Weights of a small GPT-style language model, trained from scratch on English Wikipedia: 4 heads of 32 (2 for keys and values), MLP 448 SwiGLU.
Each number is 128 + 24 x the weight over the matrix's rms, rounded and kept within 0 to 255. Layers, rows and columns count from 0. Numbers have three digits each.

# layer 3 MLP gate, 448x128, rms 0.16, rows 128-199, columns 64-127
096159127124123128121104101117131133106107097095133150132107145136149099112104109135142092125137115158139112140145132146127111101146174121196146097164111112118113128085167156111146166162127155
097100101117090120109060099158158085113111158128144144158130120139128086127133120110134170157102137135129137154134136118101157138111153159143131126177157134166084068120104165105113147107165116
155106133130153135099142134157117130137142120151193150115134126169113139141107122134110136140125123090108147112084167103130110122144118109138134112124158130143105098115109074120158113166143129
098132136126122117113125139121167094105140117141094135122131127147092132140128130134135135119131119123165093078162141130158122148130090109096095151082133148123124109137108135115122106125120112
106080092129127143147172107104153097105128141137091167089147103128124131094107122101153126145108084103143138130177125090105128097118110106126163096128141130125111143108126178159112093125123125
161060123133139145120137102116114135148155182135155114146119099105126132087146149132138139153098098160154138136138107147148086142115144118118167116136152141112108139117136144138123131127104110
111171114110096119080119104110129141123122140182150132156133116114135106116107126093091129119129134137151142155125118102129098099139140097084117122089150158133087123128140106129119098105070136
115111076150155114214141102110122113115139168150084090135129153143136123123129155114106168098095106082129100116132154116156183150140097097122106151109078113108140124100120172131159142165111117
149169127121147184102136170094152131141141174135133125108157145128082161114120125142143131091107076142163146166128164146190091080159156112155127157155158142135091108104137113157113131094116113
116117111097063135173125157148142115098153096161120137169098133123108111113104163157126136104150150132159099119115152077153126155147105132130120102119093130180105106109118118130104135147167141
118146096126140150135146121087116102117136180131151134110151155098125141111143134138109114135108111135131128113146112092176135112159149113104118148099148145120140138132154116134122109142109131
136136145170150110126143156139138158142134141148126139167128110119084070151129138134158194163089133098125125133128121148109156186104123149120080111132187154173121092112089131078156137065119129
108075123162094131138146127093117141144110121146126116117127161139123114114118148129102192134118105113112127165119141113123092155116090116145133115111178114123133161133117168115115099110147148
105058107156161142179104154118160102103098141123119111077153142090122129195083149131155105156135115172133114134116089188144135171127096118123138121152124120130112119149179127062131153078114151
146101111132123105109110117167174101121137145139150132111113133105170148152149126106146135102132105133121133150107136128130113182161146106099089076134130115133143127153104168158102129129095145
141115101119111188160145112125099140132133148126081152135101123133155197130108133107097063150108145149081136139125151150174108122148111130144107098104087114153127141182120139178161163140138169
151086124142148142129140111178114088116123098152194145082087144132102080134142106084153130062084074119136163091129124146085162176153099167156129087184108108112149185161136161078141102146115155
175129130137111148129143088142117143120150142140113125148138107159124172144131150130118155132124097109113126093159153135099149135152116140105085136146101118121132127168110114107106124103159131
179124095126161157134086145131154112154122118129144174097145100113134098115130085108158181094067097135135147121147160107140093116121104116125157151138173143127111120111107115131137123139123142
139119127114096155127117142125139167149136132157118132119122127108130103096142145106079126132098074119136077136116121144120084120067082180135075178143102119171138163140149114105101141075161167
146131170127138129145091132129135132134114149094095137145103135161151149128142108154142133072101114143159150136116117150141112094105149120130088137100179115082180118151143098150166133151121140
110139156108150154123122165130133125120134123143135137126164084117113185128130132118094120151138143144111137120107110094118098085171157160161149104135146074168120092166105121126108151097154095
121118113157175099088106153153164162146153164131156185101182106176144133127077130170105124123152135143119116141122174181129115142126109113128101076086129134172103107132102082121131140115120133
140183134128087105134136169102125124138084149118106136140107158141103137134094123153071134091142109129164100103124168105171129110104149158098134109135135128104151115092159097193116143113103121
098118134108109102117102120106184138124193137134165117140137164144141112127121075083153130150138137166136119137142132158096141125137129133075107127105113144126095118111129137113166116144117106
157117094137151155109111150121145111102128103098096104118093117151095113112113121089137137116125155166124109135075131138091111121078111120117130140114123133120123128143099150143141120095129173
110133115147088115136122138090113127115156129143100100178111127124096126101156157122120149124123144134126108069125136117138083148138109134112134120172121148199106130138104116139101097126135127
112093115123184153126148146117171113138118150100122130111079172112116152125114146130149116109131086085146179095143150157110116144117165154154199126127099128151133140132126150155114126101106144
100130127139093135110145112096138122106129121116085130114174109115099137111122129138122125124145128174110136149150138132149091154143148157100089131102147118142114154169112130124098119130093148
103078127152120148124155151138139119144124119165127144139105120124098120122113149125132114130118117116145139119099148137110126140081109126150109124146124101167127122148100151147149093126136104
132133131134120154127132127109092100145092141087099122121142136119147136120121141129129100086113124134135093137122103134100113144135111128168106167184134116093189098098154119125068125111114112
140151139101144115179127135103128129177139132141107117166143140104156137145158143160153193162169139122082125097105134136124154157095145145121121094138128110141105087153107164144144100146115067
101119128115134172077130139109154158126170122078122097145132130096134099143108102155117127149075123131111123151132128143164121116126123111128133114131106082156098102126153169127115109125129122
137118088135147142080057134167139121139139125095108148160124097145121081087104112146145105132123119158145110197128128131140100102134104098130141161081195104149079125110132113134134101143183115
125108126114100107128139152079096128138107154142113118132124121159095124145109111125087152130129141140102126130124145118097121102127118149148113155115129099099130120127103103110162154136175124
167090172083126145138148135166119108146122133101155126081133113173148128143126100145124095110143134095120126103148163126130106085126134129136101112128105075115125091197146135120122132101103145
117128131120135103156184161083117078113127142141127097124133132151091147136112158145113122147153052072127175107147141112135126094136104136141147124082110114109119114122100090140141079143105098
134089080107115120153088117060136120100182128122117111143131125108125143104146115115095096137092152122135113107138110106140106144094136125111112153094175156121116095106144060152125154111125130
135051081138121146163140085142132116115117125147165132101116131147112153119144123122115134143123140113117088132133120141164102111113142157127102066114135116104102105135122124145154126149130107
114165135084124109170184134109160085111141086128194080122176160108121173123110145121152113141151145105107163127152112153152125108158142138138141083073121127129073080131139127114138143119117125
104134155115121118134145180123123129130150104146147139176131141132091155123133068113136184122140140111152114104067116160149089140089102122106113168151156101128151151136159128172108115168113118
125147168118150118148136134136177161151145150164112081089118124108157109118150112137084093181148164107119153112178133089176131143190109132136133094153122100117099128096119130117127072131102135
137131127129126177133116100086162125167148135122127113128144108141199142128129114135087137141146109159147132138151115153095124120137119137102120172127150106119095152128150107188128160144124119
161106158146135107136087161111117147135158122104134127158151113104127124117108159112099116101140134111120067156104124144167153114115143115128149134152152171107121115107186119124094168139157201
110154183150130123114133168115113145153109098097114121122110143111122134135099106134095125092151150154108132124090092155177157124120128129119131123179142129119130148131138129135121129122121117
169097094155149149120149132145144138129157153163148104125173118100179123115148112163178157096075132160114109149055099158149121126163093097093120141109124140129096130127139100178075106081151105
101092105146158136128074137100105142149114128142078117183150157123122156117149149156140099130116142156111129142162128142111139157156098086114127162151167118151119148119140191138147115117146121
120132102148139149187148147151125151155099149113159133126123157136131084142164106152161103131153098169090133119095130137104096138127114146169132130127148167154090105122093135104112084123183145
086105184111116092110131168152109121164165088125109144111137119134119089116118135151091137127098102139141132099094094111138145180091086090092094149132112152159124155117099131122112078138147104
114135148144153164143152169117091127144107170141114109111118118177122114137137116187110148138107059092094110075130134086090173089116093155165123134095096100172067127137103135157129141091125134
110123162146155136078145176122128087157126114123143116136107120144107110129117138126111116096157140144163134130148104145092159061118141143094124150144127135119106116152154151127126121143112139
115160127134125080149124114142138125151100128139101112097092122098176120120111124125110134111133145112110158070108152144174138161167171124151132139090106141124117128123124117119156095122166085
139159145112142145150118110121138117080111172161125121155099112107120142108084162128116174146146153135160137162106104129144092138157104150128131149164146128149144142122124174126161168116141149
117149156087150098090138163103123172133135133107139140110127134136184147107155149153113143138096152094075131153124150128139119091112142126095118149082091124067113105152143110142112076115108128
116124155142152090105121139108168133143167136132122157107136134113105155132093189127153136162124106119138080169074111127143148118119117142154148116138129122110146136132113096182162134140114153
123117141134133120165112121115125146116096117125076146137109153071138114113154154164128141133130115124110102097116126077117177129135122132115125152157155150131124169142143148121093127166102113
134098105141121148111161167113143155121145140105148134093131104108142131156109129097136131106108151137146122142136138105166130121133143138125154130138145137160149150126140123121126094067132142
088151139152158137134107086202099088117117105153149112082091151131125096153144087134149157112100125092123154106091132094129159136158094117123101082148127126127152114146084126115106129143105113
115114143116165119132093164146115125141123086085124105110163129110089113124093139122105146117141121153107114107102095120131126126111115101112155129111140127076099127116114133153153124137145121
118147172122132155165117168109094122099137112123115101144165134135097163135162140123137128116048095078105095099131118097131149116113135128157098114208166080096142120140166138159163156110113123
127105138108104137117121143116150082170175134111091103119113140096123101128123149153110107137137149120124129114133140130107139124134156181118128125103094126117080100113115156152150177144125148
118178139155141156107083116146128187100122130144099138178125133157153151150125101117119178160121157110128096095101141155156170156125102115150115121126145089119085099124060116134182090150124100
135148161123108110129112131150126149127130159191122135164103148165107101129145137152186134111125142121128117127135138147134108118159144114169136146126086141122144107112130101094112115139133114
136079093161173179125104084188133119115100164094117128143097138065108078146134130117180087133118101154176109090152183113136110130164151148093108128200127125177141135132106118132126137069118194
162135082137122173130134124146108130124137125110143150148151097140098127089109114144183133087168130147098119137138150208116151132116073150122149118151150136106152098165079134093137166120173106
122171166128129147162158141096120106125143131143146139126141127126157138146111131074152125140115106106144138114150118124142149127122116124150156134126125145160143132135143152128111124132105135
133148110143148137129119101163104167136105146146109093087121153130106118120140101124147087102151155133114148124128112135111113136156143130123141162125124154086108150116133110145142182156130128
116154091121158142142126087152127078120127113088170135141112084117119103123133119094139137143161171190128123145115142113169121131154128110108124143104092148120112129101139109129225134098094164
159086125102107125183154114148123113177134090108135101112124140149122097134104156151169155133142143130119136121096120146133131158072154109135127130119158104095140123154135139135128155158147131
122154122157129120146129122117131110168138097138124110102167110117129135122142093125120137173158149147110126139140087112154107104138111127135139123112122118111145142150132124131116100143144130
139127121162180157119113181187128118149123098162121151081156092158093131110151139131090080116125102137097136101142108123111143158137060107146137136131114119198137117164096123108118130100139125
126095135120125143113102140137118154168157159132101125132139123148130124149126121176085094127125128134139052129128145124145145108147119143155118197126119121136163120156168131153087124124115138
# layer 3 MLP up, 448x128, rms 0.161, rows 128-198, columns 64-127
111129160125165061142105105149141142108113115120112167125117100108142124117069108165147109144105106098093094129105123132095142120118095109159137155149105137133102127100152124140148097148135152
169128072126142185145121136128099138148154144091134148114095089140125114084145094149129141125111139137135092138128124089123070092106089150130132172128166135110135132126106087206109125092142113
116078138139096173156133122130123132088123140125072082155111174094159165132140161111176105133116125114105110124113086139127160145101103133137104142132071142143133174133149149096119107094105149
146128134104118081098171167115177156183114183174141154088185135152142132133115123093057187098112137103135160159126136121115149124102170126133107119174128127101127192133106087173091108196142104
149097095122150148145167120135139104138105112163089179093133129159116140132141080087146135142109079133131131148092140105119129083142149111130161093126160107116120156107106152130086126152130115
145166097099107149141121164112164113130096124097123139104151099136097112120066117106128124071128169095124108137166145167105118097150106173137151139141160152111139095154088125108134130077152153
098102091143170121135126148153130107128136112140144143121147166110143143118123125130131108139077155147122140115114114173124148134085118115114139177162105128101116136163127157138148172120132094
109117119117117103148129132147160121130133130141141165174123155132094143160138131104157149162117098187092145153124170128110075129103153122111128117144122120115116100145139147134110120128142122
092130150143134100130138133121111135110156152092087122143134128133159114132155109085166098148135148121091153110145115183097133177095118109108145102139141147155142160132159130121147155112141166
174148142095071191149135134124148149121145122167143122176081136121115134099156153127158090133116114151123169101102155134108110106118089155133135147121123143186129123138136145162090129088151158
100121173146130144122165129091132114110106165107167127127123138101070137104151125153150135130117110154142126132107141136172146144138158109119104145149129148137112128144175141114119070125131093
111145120151128123123157125161120175127140144151134120153159134129108065120100131131158147118086128115107151116121131152138120192111144135118070071137186150154124134122129140059144167085145139
123116125141151114190077089139104122116174120106121130111153100130140195113144125152143128192141107152073104089136167134113113141114115102106139133122147100114122079166140151151149161146128135
137116144119133101147133149132159128142136142133084127134153141123082131154123141132123151132155067141106145165117104126131125175150122086146141108116134135145127121132154179133169159156100110
154110130135140148110130189130141158166129146143141122106102146124094116151105145107140126115124148116099067144094111159147146111105116151150134110130140117121123123188148164168108133118118124
131136143109137147131146099123116107144131127096109129145120107137156092142123116121107110139115169124137138157173147136100124116157138145153084138108173150148118130146141192124139168108121157
175063076138089167138138123125117136117140120161138122137119127130128141098147094160122194105118105121098157095129148092065138210110045089110136131136119101127157184094117134103155108148136100
096131142140114126118109150072099133104158112159143152112135112131142122095139095093135132121162130111123169162120133136122124126091159116096128118121130128123094137140136155139157120159146143
109159111101126115115110149105122151125133178118118106182156143092131102105131159105122123104142172153125131110115108136114141149129125091089148139122149116127078111119176119106112147130135066
101138094082105075077132188163141159145117116132135164095121115123154094109103130107086108119115081116147078140127130143142082098120120164126078154164114117114126112118125095091086123124153140
140174132081079118133098160120128096149130113145102124133128103106132127129143140124116141106163151142144112099146145116131132138198111148101123132165133094148098133124167134172114114100141145
134094134137107133120100121158102105104133102120144154136092137144143083127096106131122163130125141120127133059133162146108178159117109130098122139112105115134116133108095133099158152123122167
111099167070154109120148187142139118176102130107157144104114168179051116132108096098080147085162114093152100113065145150132151100088124125155159086152115093114103130107120121107136142151115137
109083115127149126122110132124129142144157090152127160125140114119139146110143113101135142145118145131114159158108106133109136135155059156160124143129139137139131138135107110085146149119154150
115110121150169150158118102138143060138114127105114114113128119138107141093139139163158134140137145141150166148129111147159146128112134080143130123151141131119122114145105165098150097153109129
111165124106149119155119104130117164158108154134135168142139140117135122124136137169114131136132133114112147105131132109162141111159151112145105091125115114121151107131150114108127125168133113
154127126125176139130143166144150157156130141126148154084111147153152148157126088177145115120114120093097118161126128128087154101136141144163131115111123123108148137156132133105150126105111116
145090096140158142133136148124156113115125128108125120101130170133128136136137126161157133085138126118121137102110141158077116150087129165137175099083107090129157120178112111138116130129111114
136169112112156150139124124144165147136155166129135112154100154116124133127136123147097129135098104129139125116058107155108125148123132147138153106160117156145131147141134161153110143151130119
118135136162147128099078146072111145120113180167134109136122125082148130138146126137090124123138125151138143124153095116137154132134143167162152150130146138083109157081118140074127120145131140
161105120146118146142117153168095157122106096120127167103130156131108080140128092117177123129151093139110075141112137110156140122105155108138120142090168142096119124116143131126120096126169148
127158117127141127209111094135105083116116154059122128084150124093170158153100135114131174103196182120090102095127121167099089136099117221113150167115089146107130141147114115103178127096084112
108131131174134112081115117143107119132132110131143131127134150116187173121130130110120145074114177179143134125183136125144129142138141149175145125123111161084179167099121162142096121120119060
137155112154142116107122102093096130104090124154136116141108168103145107148176143116145102156116143103067111128118146122106146153117161122130113134093113127114142137123129157076109173110126140
128086111096124128149128146087079129121110152123118120109109145139122114148111112106101135146111129137128104154158148121111106119154104138138106139126122109135147136103123140119145144136169107
153147124159123146147091095121128097140163082107166113122138157106142118110121103106144088117068146138095118155155099098152125124078140157161175103122123141088144110086099128137135102135119116
175119115131167153109146086177104130135111124124155121138125133120112109089062111126136161079105139088146119079156129102088145138081069158125132125167111174133162139097147108104134090144093121
129109129130201136140118143123110109130120141106132144131084127114139111138137141154149141126115112099131147139104136139150131124118132130078147144148110133143113055111105070156127152088093070
096096103127152118102123113128127103169139131096124144113130141102119092129116098111105156103129126153120122162135121142079116106134142113158150142142167144113097133077117107123079123146168122
125152127070112119154169128101131118116123108122128147149174143137126180112127169153115151137150142130150181135134084143184139087193115119183118106092125104144100080127102105122093120102127144
119126086095134153102134081108150162139084110165101157130115117101153135109136211141131127120160129136141137128148131121129151066169138153154175137101141173150109072109136129128112147086166137
143099134128149130112091111158115107147114119089139151155108098102121135122107120118155161126119123169094175113135109151078152140103147174130121123139117138138174122139115116110113158110140152
148167161157127147137123139100154066135138159126070127126152102133143140172117095123120141108140147149137161163150104141141171123120158107097130172120177119135098149119124115140151147161128106
079165136113126086132140099142110140149144109105102095125133153157138152155113089090161136110148099112115143149107126107134119139178167132123130096121149075136158115150116121132131115141104104
173164104123115135149168135168147147119141157212134144121134106142121133112136186112159128155106122065155126123146171109114125129169117132101080088132110105158134124159131148117114148092157112
075132093109139121134154115105163126143146150148121117149147150092125111134152148132132148125129128117095117132210126090115153109148152119120135123060114139098112131101103163137085126114131112
166133125127123120130103170139139120089141140145105121102126113137106093142132162115139157128114105122118099133170142135123125141109134163141132099106114107132115125114111116136126108127146144
094129122130105104149151143132150159169093132130124131147130150085081107188101162155154110146107121171130167170110126194115120156139116145135119130133154097125139094117172189119090133089125109
147121063124142163153156106124105132114100161154154129122101138133143214172145195102155122089162136151120155163110158143096137096130114131148165109098121165142164130111107158131128139129102133
140156109129102120149144129136129135126111157169111158055155126110083159103139192117126099129164158065093143128190148084167116121145178059130133136092111151085115098125155146120063084131107098
124138139094150131118134136130170159098121119073119102173118090142153138080105097127125124157153130118162171124128139157144136083144079143135140150116117146106108165132113139120189159156135165
122154109153136163128131143084080161142129154116131147127192124113091095086122142143081131102058108155124122128167142164160073123105117154164120139056152124071148154163169131132129133103126162
169160168136117104149144143113136149117116172163174086130097142132110134131119146149132176130107132078124176181104115140117123118162126123141128103196152119137119170145133127105157149123130147
133133126137116129109113130172104124096095112129105113147117125109158109101140118115139142105145115153143185163094096101125085144146130122108116118137135146167138197082151117128091135117152090
172158129190109150151137123103123168110166115141155083132157134184213149158135124121181095142131133123119159109102122076093141145126145147106113122127112120140141148148161117116139167088146138
126160142117132114115128099160128147116112055117108155143142090113167115117113111135122100129171130126085146111090104140148186133133099114138122152130133105150103108110126146080140128136163096
094136091128108162134173146143133099164150120109164109116140145116146141139148122106101140123137143130151132107136155118133149138140098134105163112126144129141145094130098124108103110127136149
161117105135130149123128158054150104129130096108117133126180143074147159119149180131103123104127141141145068110154155152121104131089139133105185133104131118125105088106192118108126158119098153
101142161149132144157119150080169140120129126076103098132110151091113142156116074127123153127139116125120129163118125121185136115127133089088133156130142123109137143139160100155165127168123116
154162065102150164158143139127139101074144115150162122128168132175187155104136116177147109113058109142121119116134127109135098108146127146111114102175101132150120173136139149138135103107123155
158107154132096116143118173098152100126142132130119128152134141131124124117143100142138123131114093121130100142114150083170135144104161107144122138121110169133137108131122156099109112148094150
108197118153103157094135089097140202093121163154123133161121114163168120125114142113059151135125154085122128125133126103112138111121108133129109118144163146174074134113140109118092084076166157
087148175126116130083118125147109142119104150123132143166157117170117126137131117129161118100131149123100124123151162126141126135134123116139142133127132140131107143143148110111166092104124135
129116118153170147169113104128152115124073167088155114114083115072123060122106141135167096129127101147187147109131097139129134101117141101127146159169128085140111118110126142158084158133121126
102160195112136085133136113145096153124108132140119091099135161138160153115133155112083143160133092129128111104108092085139134088133155131129117093104086096110137106133176120150084099132074116
156152111159131123101166134132161121138110118115122176114112140128124131138114105109125139166135138130146120157070150115135132106168100139132113098122128121127085108107121144105121139140178102
119111098123117094089143133137147090112106143111093134095143164126097125120102143113119094123165131114161108107123164156097166108104084116134130133132133140123171131091156106096145191164129125
149113132110140107093120159132157148093132119168119120137157147134185138122177150112151092140103112121141121122131177106140124113107109147129135164123161143146138127168131129097123134156113112
164124131123099105168137110170118128156096128114135096110135120145129136148123098152134189122111132116128152143100080125141123137143088088156092169113126126095140135135095113160122122152136139
086142145121147133086134141133153144112119138097109117175114110137160100137090146144147172100089124091157154141121142110135140139125148151127130109156132128147136172123142155156156141132131153
126113122154156095106120147145160144122102087144105124107120087129109144136130151092117128135109130141115127121137128133145089149163143151136093122122169099162126097155122089136110126087119147
# layer 3 MLP down (transposed), 448x128, rms 0.0395, rows 128-198, columns 64-127
101125120130195105115161141122118099131144182112118101136128156139108114137165143096126153103152122166136158116095117139161155137083097174048118133075149134124128127123107109110112115105118120
125117131109192196156164145111096149164178121108113131126123082107154088116136126148125152087145129126135153127131130129086083161107072121111128139123149152108115122126091082133129109149148135
104144154130105147136150106132113109075148122129078117147121159102123127162168147106170109151120142128113110070116107121096164112096116146148120161159074138132174134112113131166156135100146117
103094124093114095093164121150169146188132174161115169126141113149135167151130147148082144096121091093123122161119126123174125123123147107083109103134100091103100176110124093151119130204157131
126144106135128131128157115081148108133141128134126142113117135113123120119126129095116101185162085096121152117100141079119127101148115128130095096125154117110114140141144109122075127140135143
123149087100133127152111130135145128111119160093130103112132156118134150153083111108139145142135139128141078118084135157131141112150110111116113138087091111144061110154111177113113111107125086
120099152135158092093140122153120121108144093115100141141129110182121132141139179153122116133105118145077096110164156145131134151139180177131144153141108115146107113145118142103105162098174130
111162103188191103133081120106109118163156168162117132151089156131115125090127100111129128099104123103101126156098131118192153098159112122115106136135118106143132085071135128101128149126127145
129132120124130186163126132103142126165186125144102120109117154116116132108051141156138154092130108105163111156122182117159096101151139092158104157153124095139088110150141101118088143138134115
156134123104055184130112188130152152083138112147124089177097104142095104103114145110158145115127133139122136119139150111114090117102119140128132107132101152181125128128128146115110121082144137
153130148161135129157139139130135151121113069142109115145098113156116075147119149161134116136111138125149158116129151128082122174150128139126132129128118101120124118140126130130142123111079133
090102084142113075118094182125159150118099112156162080134137161163141134147135129125087099107124060158091109155136135109112123163140096084102139088097091110150090136092115114126071127120140125
137084110169102117127090105137121144095173134134143096110132085118083167105119133159138145136140142130092108150121145131098118140121134125121142121070157125135160091175128151142156127128146138
125075112160189116178126145105125094092139144120111098095153111084099131161105137149166121150147145166131096157127089176129132156103104137101119121162141134129105105154163131084132132085123155
139110121139174138133105138154136152136135118107118117109118146111148143115124080086131100124130162135138151140125140132156149141155137134119100106123101114173096156172132099172125117131112107
108112090127127125128136131118118125179088131113166147101127099138135109153141094156113110139115107135125116105094159167162122137168115103137103120103148156136116134131100126156124146110123151
155117120102146190093124149160128131139168147077161152166127103128083161148200141087110160116089093128091130091173148107111111187073097118145139095141098157119144195111122130125126111120146126
100133155148154136129125144104130136105137124165146101107124160158091153115154141111109168133104139114087154116139141123127129145105109118158131115146145110125159133116093117142126114129129130
113124120157127128123119123150105113152160129136109129088119160160146120157119087126155177118119106103154104065116134141138137083132124136114133127135107148132148120126102136136121099165121184
130143129169140099155170105093109135126106121099148145148142117168122118140110135134143117090142146104118153131152111084141184145110151075110160061173151167116127158151100108160111123136070094
118090135125157161170162079128116152132121155172136126136123097149128158128148092149121130142108102158125170122153106151133157097103119117113169109104140104105179096180097112092129166153114151
124119140167118162160102125070149113165108104093126174087097150139130114090089095108153145097124130156138152091116160166137133127151093127081109128101147103137107123117120115107163116135129128
134111110108214094113110204162155175178155154137169158075174105173073139139084108145102095106096138142112107144086160163119113123133097113108107141104139104092151109126136077113154102161129129
107091148101145120099105162085165136115134090114145137136135123131111148134126126084109166101135148111124095158134137150125137126151117158140130142126134069141076128142150109086117121142135142
119113134149163141147112125148125094180127114128119114132139103127096128137128144176153110170139134125156142162086152118169138137093144122139123143165125144120151144086114166119122111115136108
100116148070132168113095077108129127116134139158113130150119113111119092117119107138123113112139122150133115123120123124136146158114109130100121150131116172110167135124151059120131129130118128
128112152130141161143152141152130150162147111138126133122135121147142128133117150106109136097117138139121107135133115126120164110161109124093118053131114092104119122111113098109137144139155137
086133082109132114159131155183164123136091124117132143111100121155153137102180179133148147136138095130139100098146126112136130142106162134154179119139118108146126149157131127149136091107166161
145136155101156136128119123128144130138139145113135149136081155091177161125113168074103100120143136102132139112164142151116143126101125127151174125195084119144140107106086136177118148149127116
149136155138148118130095141071114126114123181159139128144138161090154140168171078162107083149126129152153116114086138105115119106136123151156135110120107132103114162099090168109144115200096107
129153132091139086186156124105123171128105133142129107161102109150124075135113120124089146172114145110149159113106167130129132165145117190121163136123111146168098120167086101129178155120148094
124162127132113115185084101075108128098127120147134172118142138112146136175106140088169092125217172119120119094145120128117112136157135185142129073123115117130186150186146084126145117093111115
100099128162050130124099135186156169139141088124115143127169110090169153113082087136124087116144175099147124147111128118153117110134158138088119097161077131155141126086098112104136064148158068
093120113078124146130172146159161184154108110158105120163124137131087161131070108126129118101136109174103165129130110127109149116145102136131132125101121181154132119125169158100136144113130148
100114135136122126142122145105092145097081184132102134125113121161141122131107124103111141127119136159139154146128124134139115090150150112176106164135129121118133126092159116088131132115169116
113111107125147110118142143100123149162140137131112156100133095119109098125111143190135130136111126108125120102114136102149139140143112176098105139137090126113144108138132137116121079143119118
147109140109141116132084106149134122158098125131137155120143120110125152140099112141131171154102136127153161118131143121146087104069131128087136073104135187127143118159162078122144097106145103
145133143134130122172151140120154159107126088122142157099147150112140162145126129122127108171117111176095154101142124102138157129172148123161112160119128118123094149169134170102109102149112156
134122109148125103138111118146155142139095104100098117104085126123132160088090131132128139114112141153105107120155130141121115109124125118122101110162121123131123129144103158050121127161122144
154150122166120090124127137160127138136129174153108123113103115155099120169143143097111105143142145141130128133149157122089157100151122114142164143190142158082166134156130160148157129128164130
098148117136142138092113110098122122129128135125117167119142128128121100102129203154123137145121119144182169127120144114110094141196139157153123143101147131093118108108144092103135130119187099
144126147210095109161067151131082154137117153164102110135099125097116118105153114090090149145114113109147123164111092154192117128144149166150137141129114109148105175107133119108114120104137175
113129138137124143134112105118156091115128155141106139148156110106188138176079100134124151129150134115127131143129087157117129110127141136098128140144152102120145147105129145115077108166100120
111122149107127124120124140131136120124132133119102086132147129133137111106116166127110055146146133110129148158106129112128169097085142158146174097137123118133116153164143148108117170107132121
111126090119113096081142129168132124115106170198169144115107135158128165122100143131108129161129094127127147118126159146129138111147095120144109102127134158144132143127130153096114145102132153
122088142120180121154137112133127106136177116139155143099109139137153145124131092150151093078133108168095104153008137130114098140098146164157108156137122128148146083136165108152099150135086143
064100126130138115136093153110097090148122109154118127117135141091119136158181158140136091135196158141132158093130121149138113150143098128091133112126135123154134138131120136142136103101135144
149102133151140089138116118145110131138152157114132122130109138108113110127123096074147141157129067127125105160124117140118117122148138074128152208106191145140112114181136137089080129103123140
065125115090120094160167109121157128145132073126092149145136153125127131126130131100116089108137119163093119124095125137138097159152126147101086096117116147132149149093091115095152100116172146
093156164127119113097138147106137109109111126128127127141124094132126149124126095130144141102157099149088157121157105103102188094138133122159133167140058120134059075121086135171106140125146091
105114121138130107141150151144151087137139091095130107143152085136127139074118108090132122113149131167148157102139136133134129089127143117153148135185124174047152147116153158131102145147086146
138132129135123153163139136128119100094159132119131115126155143158124121122155155086166148108142138154083116131127089113108142094113142144140146115197114102171092162138121154149102162145094137
188124152147097112147147113127088132119158147151165127133074149128089164130134082143129154137157164093133133150110097100139084120158135140125091124175106146149122158168139147112130117134117128
114106097133145109147125102110158158135186146143117132116148145161118131096105127114112111090142111102095133117103107129129109155113115143166142164102137128122129120121147161125171147155107140
126154131130077136187141098081111129131132082136147132146120142117149128158156117100133118132166149137110118101135127110089152156115097096183109141086128130174098132138147105121151157119138144
120132120131143085152090116164136131113147160092096122132118109148138132131093139142154131109129144136106171129102132124134168129143109152182152139067121119113131127096137124083122155124123137
124136101117143099117154123130130132149121141108145103130119164131127113148124109134131095090152068106115156122118159116146110175122157164144177112131101093143140104137098121121127095116088136
114099106140124166143137119124113171089136139115150120096117115122129105114106119160149099117109107154143141121128095086130110150144158185128104128158121166111160132119089132169158105154150133
111128171118164133156100142116149132116167140099107116121125164102117117127128098140094141123155125141116105163096128133139112142121137159125124131111137136104113142146132138148144137169128148
119153156162133113114117148135103118128164132152066156098081129129123106111104141058126150169198141092124133127149109124121133135142129110127111133123115128099180144112104093107125177130107138
153115146115081127109104155111100106098151118148085144148162132126125104164147094148140121125116119121148109127107130115140171140107119150102080116128116119156130130108155115130125099133128122
089124166091080101101121116124128129154150108146117144125100134125114144119197154158155139105139147158121160062161171092140148145125151096134131142142105156119142159093125098123105192117125099
152124146172151083109093150159106114089073146126129134151152135137141100131100156129144113149155131140124137159135156124124089170144142096126092158115146154101098181125120070137110111146117165
121169153099069125103172158090105137134179090137132147123192121160137155111121094167096151128086170119116144150116092163121131172130125123116124100060104119068107129132146149098130147170143086
127120174128147080147109148135098162143120169134108143112094134113157109122142147119080123147080110125103126108066070119100114099125143122173101096112157108132207122105139090131104112125109167
144137104122123112129165138081140146116127133125128141116115140150105156168123130102147117174153093123141129145077141117146150064120093145118118146120110138112146124112127139142107131122155123
130144137163132155181138152152083156181092143130129139068106139135140141150128070154098136131136181129169107100118096144143157115160106139134123168149163128147161139131103101102115141115106154
157132127073140103111129150093142121111130126125150135109129152152155164114143130122134170120107119163136163156163157132147120129109103164084152119104119145146114132163079116138127131142125120
079135118165126140137144140112136120129164114114121132135116156104151153151154131104072130135103133109117139090191160195131118116119097121117151112154123157123125135138120101133123127119119151
082160114123123159114122127141186150101125122129131111176114110117130086125083133154174152095103137090143138147113135117130133150147132153126155122151130104132117132110135116131157137110140105
101135138125094071148131090085128145130120142160125105182094142087138150159121107116130181163157128126151151143132115144144125094105135124114139102154147146146118149094141134161122124131076147